From a checkpoint of a small transformer trained on Wikipedia.
Size: 22 layers, 6 heads of 64, vocabulary 32768.
Each number is 128 + 32 x the weight over its row's rms, rounded and kept within 0 to 255. Layers, rows and columns count from 0. The size above them is the row's rms in percent of the matrix's.

# layer 4 attention query, 384x384, rms 0.0359, rows 0-32, columns 0-95
size [112 109  94 109  99  92  97 104 107 118 103  90 105  97  87  93  80  84  90  89  89  87  76  84  77  92  95  91  88  91  90  84 106]
[[119 173 162 117 153 127 119  71 153 163  89  98 126 123 117 122 120 103 121 140  46 109 157 143  99  98 181  69 132  97  95 150 107 144 198 108 146 156  87 147 118 132 133 149 108 164 166  94 112 112 144  82 222 133 119  94  81  82 195 153 113 152 134 163 182 103  65 148 140 105 156 156  98 142 103  80 109 102 128 104 146 125 129 103 130  96 116 118  96  82 156 142 121  68 179 178]
 [157 136 142  93 148 179 175 157 101  70 119 154 120 159 122  85 131 168 125 156 163 180 132 113 123 126 122 121 123 172  96 154 119 180 145 137 148  65 133 185 167 130 110 132 113  94  87 194  78 126 109 118 117 120 165 177 131 165  75 115 145 119 142  71 153 126 175 124 116 159  60 175 137 140 187 120 157 179 102 108 122 132  76 113 169 221 157 146 127 105 106 183 126 142   4  77]
 [105 130 120  86 101 177 177  96 105 152  76 181 115 140 142 122 137 127 130 113 160 139  72  87 102 138  68 172  94 141 148  98 145 162 116 149 141  65 171 119  98  99 115 127 108 144 138 159 109 100  79 166 149  99  96 103 177 152 100 120  87 184 153 125 111 133 170 120 142 117  95 147 106 137 126 151 153 139 137 118 149  77 104 132  94 130 107 121 147 105 146 194 116 168 148 106]
 [123 114 120 151 117 121 115  84  96 184 179 173 106 150 121 183 174 169 137 137  41  96 108 132  65 153 176  98 105 105 136 106 163  78 116 184  91 136  93  79  68 154 144 143 142 131 149  85 127 101 142 147 145 172 143 172 155  99 174 133 117 130 179 193 115 106 143 130 147 105 106 106 100 106 136 100  39 116 119  61 163 189  93 123 115  75 173 123 129 177 145 107 167 124 140 120]
 [136 131 163 112 146 129 152 146 118 124 133 158 115 179 122  90 101 157 154 167 123 156 138 114 146 146 176 145 145  83 138 102 146 134 129  92 157 111 143 190 131 161  61 148  82 106 149 165 101 145 110 108 141 121 150 175  79 176  95  74 128 107 126 143 105  93 156 138 111  98  72 155  78 149 130 149 180 179  45 174 127 139 101 156 143 178 133  86 196 133 142 105 137 119  94 101]
 [114 132  88 172  83 150 153 142 138  94 112  82 153 120 128 177 121  67  99  85 103 109 162  99 147 144  84 166 125  76 180 162 102 118 137 164 139 159  87 144  60 112 115  65 156 161 131  60 158 143 122 199 101  98 157 167 143  90 131 162 134 104 162 116 134 104 122  72 115 179 160  74 207 104  90 123  99 110 193 130 127 158 130 146 129  86 143 140 129 147 128 136 143 147 130 132]
 [103 148 129 119 162 169 147 104 146 148  48  88  70 144 118  49 177 181  94 140  96  92 152 133  60 134 140 180 129  86  60 160 113 187 114 164 185 144 103 155 166 136  97 173  96 116 120 105 174 106 105 142 131 123 157 135 100 117  95 124 141 110 110 104 110  67 153 139 155 139 131  97 162 160 141 120 103 105  86 151 126 113 104 154 130 211 107 150 202 141 139 108 149 125  72 143]
 [133  78 138  91  91  90 137 162 120 149 151 137 156 104 128 147  98  86 143 174 160 196  62 141 182 125  92 102 137 164 128  66 121 125 125  96 179 107 152  84 151 124 158 170 139 107  98 134 113 103  89  96 137  74 139 120 107 114 156 124 141 125 136  93 199 160  51 132 126 166 126 165  22 109 121 153 155 134 126  93 108 109 222 146 140 103 125 160  68 127 149 121  91 102 141  89]
 [ 96 116  79  87  49 192 126  57 133  93 115  66 178  68 139 158 144  84 110 143 150  98 114 127 120 135 132 125  91 146 148 148  90 103 117 110  77 171  89 154 103 110 146 111 106 152 163 109 161 165 104 190  92 177  99 122 150 125 116 167 145  80 163 101 122 125 144  74  78 153 155 105 135 135 126 179  82 123 176 146 163 158 127 111 117 132 106 149  96 123  64 182 124 155 161 173]
 [ 84 100 141 103 114 156 139 104 137 142 146  23 115 176 159 129 117 133 166 102 142 151 101 119 139 114 129 126 149 114 125  87 128 106  83 135 135 133 113 123 158  59 111  76 133  81  89 143 184 134 101 175  79 139  67 100 166 126  73 118 128 127 151 131 161 147  86  58  83  89 140 150  75 158 166 191  88 119 117 133 159 123 106 101 119 129 180  74 119 114  98 156  87 177 155 170]
 [172 169 113 134 140  90 132 120 131 125  78 136 108 117 139 111 149 140 111 143 122 149 134 150 126 120 170 127 133 100 126 178 107 138  99 115 106 104 123 149 112 199  84 144 105 118 139 192  77 125 187 117 178 144 165 191  60 109  83 130 137 120  76 121 143 104 156 147 152 123  87 122 174 108 192  61 151 107  72 172  83 148 144 172 129 136 103 159 196 132 144 146 149 114  46 109]
 [116 121 128 112 123 123  96 168 109 106  79 180 106  76 169 166 172  74 115 131 124 173 132 175 131 115 173 173 143 109 115 177 124 138 179  94 122 167 162  72 126 173 135 174 161 142 129 152 128  91 114 139 143 159 192 163 156 129 181 133 109 136  77 105 102 150 150 169 106 144 154 154 143 150 111 136 148 127 170 101  79 139 118 121 132 100  87 165  88 120 148 133 177 142 152 135]
 [123 119 141  96  72 125 181 121 119  78 121 114 111 134 159 130 161 126 152  91 148 165 117 196 136  96 144 184  87 118 118 141  94 159  88  85 188 115 115 126 180 101 153 137 103 116  91 207 101 117 147 115 149 134 182 178 144  94 163 145 140 126 105 153 156 103 137 184 136  94 158 142 125 138 114 127 119 123 119 107 126 117 160 139 164 154 139 121 102 120 112 148 135 125  86 117]
 [144 147 155 125 112 162 157 138 108 150  93 175  85 152 104 137 159 113 113 109 143 109 105 125 169 175 165 139 186  95 147 142 143 159 142 137 125 105 135 122 115 197 141 155 114 159 118 151 122 107 133  89 189 164 143 158  66 228 174 120 109 123  76 117 109 130 163 192 167  90 121 124 157  92 164  76 190 110 126  69  83 134 117 161 145 123 114 165 124  99 139  98 160 118 128  79]
 [ 86 123 156 157  95 166 133 183 118 156 142 146 168 184 114 165 145  81 146 119 163 105 115 185 137 132 134 111  91 132 171 120 117 151 173 109 148  93  90 115 143 121 169  92 164 149 122 111  71  74 157 162  80  70  86 121 128 105 161  97 163 206 116 181  71 185 122 141 118  84 204 108  85 127 112 152 137 143 136 111 101 129  80  99 150 101 159  94 112  92 137 135 125  99 185 167]
 [120 146 121 143  94 177 138 142 127 161  85 173 145 153 125 185 114  91 182 127  85 110 146 123  91 234 179  82 115  51 139 134 137 178 104  95 120 189 123 148 134 172 148  74 180 141 135  83 156 105  86 105 135 161 136 106 173 118 174 103 170 126 143 105 130 115 163 126 155 140 140 135 141 179 101 102 148 101 152  74 135 182  27  92  99  66 136 102  94 175 137 161 144  69 206 108]
 [114 161 181 136 145 153 168 119 169 136 134 180  91 117 154 132 134 169 118 113  75  81  74 142  41 128 139 198 202 123 116 145 128 152 163  87 123 131 100 117 158 185 157 108 150 111 140 126  59 164 192 171 195 188 184  82 116 124 165 104 117 181  98 165 159 146 161 162 188 130 139 112 154 166  94 125 120 115 183 107 112 115 161 115 132 146 158 130 165 126  86 124 156  82 129 175]
 [105  79 165 163  36 147 117 147 196 114 124 187 133 143  84 130  67 104 133  95 120 118 107 133 142 126 118  26 127  91 125 146 172 182  99 143 149 160 122  85 145 135 158 128 143 140  82 162 146 129 221 107 173 132  95 151 120 199 162 130 148 157 132 157 141 118 164 136 174 128 180 158  57 115 161 133 121  41 116 124 107 135 113 106 144  91  85 103 113  83 165  75 156 134  97 128]
 [126 179 161 127 100  98  92 122 170 106 137 102 121 122  91 151 114 171 118 142 100  83 132 143 122  78 190 174 135 138 144 148 124 149 119 159  98 137 110 204 123 152 167 157 150 114 131 170 103 160 153 102 138 160 152 111  96 173 158 150 117  90 111  85 161  75 137 123 187  82  87 102 159 130 136  96 138 148 134 129 105  89 166 152 159 127 169 131 180 156 124 123 121 136  58 148]
 [131 135  89  92 130 105 160 103 131  91 178 135  98 152 148 182 157  87 108 131 145 129 123 139 136 133 111 106 150 159  74 124 122 106 161 139 106  86 163 117 120 154  77 188  98 203 186 130  97  89 103  92  92 146 116 104 170 119 134 163 133 148 117 151  73 147 152 146 109 112 152 122 148 178 114 140 129 153  93 110 149  92 167 161 128 130 131 133 118 101 133 179 117 127 102 101]
 [ 99 124 118  97  90 164 101  94 103 141 171 132 127 102 136 140  89 179 110 107 156 152 163 103 114  72 156 162 160 162  88 128 118 120 134 153 168 195 164 119 102  53 120 149  93 104 124  84 107 204 133 157  88 182 176 118 146 135 129  93 143 160 152 100 184  94 127 134 101 130 122 212  94  95 119 173 180 178 192 172 106 140 173 111 156 132 127 130 208 120  67 128 126  90 118  97]
 [153 156  83 165 192 151 114  78 134 153 111 167 164  71 189 157 146 105 106 133 110 110 136 177 130 145 124 172 133 143  36 183 108  81 113 181 103 141 122 137 146 175 136 183 159 118 104  93 117 110 115 132 116 166 139 123 162  69 165  79 130 193 145  64 148 137 111  82 128 154  89 162 132 107 136  92 159 154 162 120 178 211 105 140 151 102 156 115 155 188 154 141 120 145 126 129]
 [167 123 129 101 127 111 165 145 188 160 111 149 101 195 157 137 120 130 138 130 106 136 213 115 111 128 151  81 117  75 132  88 134 111 203 167 196  94 159 119 121  90 113 120  97 172 123 113 143 102 146 111 159 143 123 189 188 163 161 170 142  95 196 117 122 121 152 136 101 187 178 115 136 168 140 111 134 104 129 142 108 106 107 191 192  95 100 133 116 117 199 159 182 168 117  57]
 [132  85  85  47 176 115 164 154 141  90  63 136 114 154 212 126 150  98  99 192 127 138 158  87 156 155  97 114 109 131 147 107 129  89 121 180 114  95 177 122 116 139  79 188 102 102 181 104 148 143  95 128  82 105 142 164 121  79  63 110 114 125 171 104 134 116  73  77  58 167  78 136 124 130 125 115 101 162  73 144 161 105 167 131 112 105 162 124 135 158  82 118 103 117 158  83]
 [164 153 166 173 187 153  96 133 155 121  90 107 135  41  87 117  70 146 147 183  67  87  71 118 132  72 122 146 146  96 135 121 141 142  85 139 134 154 171 141 103 162 153 105 198 113  91 146 138 126 142 150 142  98 121 109 100 172 120  75  71 172 116 113 176 117 143 141 143 119  40 118 138  69 120  84  95 133 114 153  73 162 142  97 127 162 153 100 126 151 135  65 126 118 118 164]
 [119 120 117  89 176 104 136 123 127 111 141 110 174 100 152 136 121  91 122 134 162 138 104 112 141 170  74 157  58 164 110 154 102 142 114 148 143 105 132 108 121 124 141 135 102 126 120  93 101  84 108 106  76  95  97 130 117 135  92 141 115 162 125 116 109 120 120 119  90 171 135 131  92 115 135 128 149 137  77 139  77 132 133  87 201 137  93 159 141 138  78 106 166 119 165  91]
 [127 150 166 123  82 118 134 132 188 149 186 136  74 107  75 122 108 195 163 110 128 150  95 180 130  92 149 124 203 150 122  89 152 109 112 136 107  94 155 147 159 111 106 163 149  86 162 140  62 163 188  47 142 126 115 113  90 175 117 148 155 144  79 151 179  87  86 141 192  43  46 133 133 108  89 175 118 137 143 157 107  79 129 146  88 169 128 126 184 120 126 101 130  86  87 160]
 [167  75 137 188 108 118  97  89 122 116  75 133 117 116 105 116 171 143  84 122 131 124 112 123 105 132 136 129 171  63 134 123 144 186 118 133 134 128 118 127 179 171 119 131 163 120 107 190 107  89 109 142 157 106 172 126 140 181 171  69 111 149  62 170 160 186 201 158 131 112 129  87 104 148 170  93 112 119 113  89 138 150 113 161 127 218 124 127  93 117 167 109 114 103 122 162]
 [133 152 107 130 126 124 156  86 122 158  84 115 110 101  96 107 109 130 163 101 122 167 172 125 162 159 134 115 134 127 141  81 163 111 120 171 160  56 152  75 106 156 136  99 149 148 124 188 162 112 140 105 223 120  87 136  59 198  70 106 128 116 146 158 140 172 115 153  96 101 179 116 137 134 144 119 140  92  92  95 152 109 114 155 150 166  70  79 117  96 135 142 130 135 108  62]
 [122  81 125  80 111 136 165 127 131 161 140 152 125 173 108 141 146 118 147 143 119  82 194 112 150 182 145  42 153 158 170  60 111  53 107 121 109 113 104 145 111 106 131  84 155 142 148  91 124 127 116 140  95  71  73 115 180 119 107 149 149 116 173 151 101 158 152 132 158  98 137  99 111 184 123 139  76 138 153  69 153 120 115 119 144 124 142  98  91 137 139 191  66 141 114 133]
 [143 146 102  91 126 146 136 211 106 134  93 149 137 137 149 127 173  75 132 116 156 146 147 140 150 182 163 151 101 129 106 178  98 125 133 107 106 129 112 131 161 165 145 154  82 118 144 182 116 142  84 132 116 181 145 151 141 126 187 161 138  86 114 115 144 130 139 125 125 164  79 153 130 134 126  97 173 128 173 147 138 158 129  76  73 116 146 177 110 135 112 142 120 109 132 144]
 [ 90  90  74 165 118  65 108  91 175 135 156 124 106 154  68 129  92 115  96  85 142  75 118 178 102 122 115  86 147  97 107 133  97 143 120 173 100 126 121 109 116 111 112 109  88 169 123 161 103 173 167  90 164 119 144 163 154 179 153 172  99 127 136 133  63 142 124 121  79  52 166 130 124 163 106 146 140 120 124 130 143  83 161 153 186 113 143 117 130 101 165 110 124  62 104  67]
 [ 71  97 152 154 112  91 145 103  88 146 140 171 164 121  82 168 115  61 134 129 151 130 122 167 102 163 128 152 108 136 126 103  94  97 112  96 142 151 164  74 145  94 156 127 118 133  71  96 117 177 119 153 197 153 140 103 130  96 207 122 147 195 168 122 101 201  53 167 115 136 152 107 118  93  66 162  98 110 177 130 144  91 160  97 104  78 124 116 107 141 133 123 135  80 144 136]]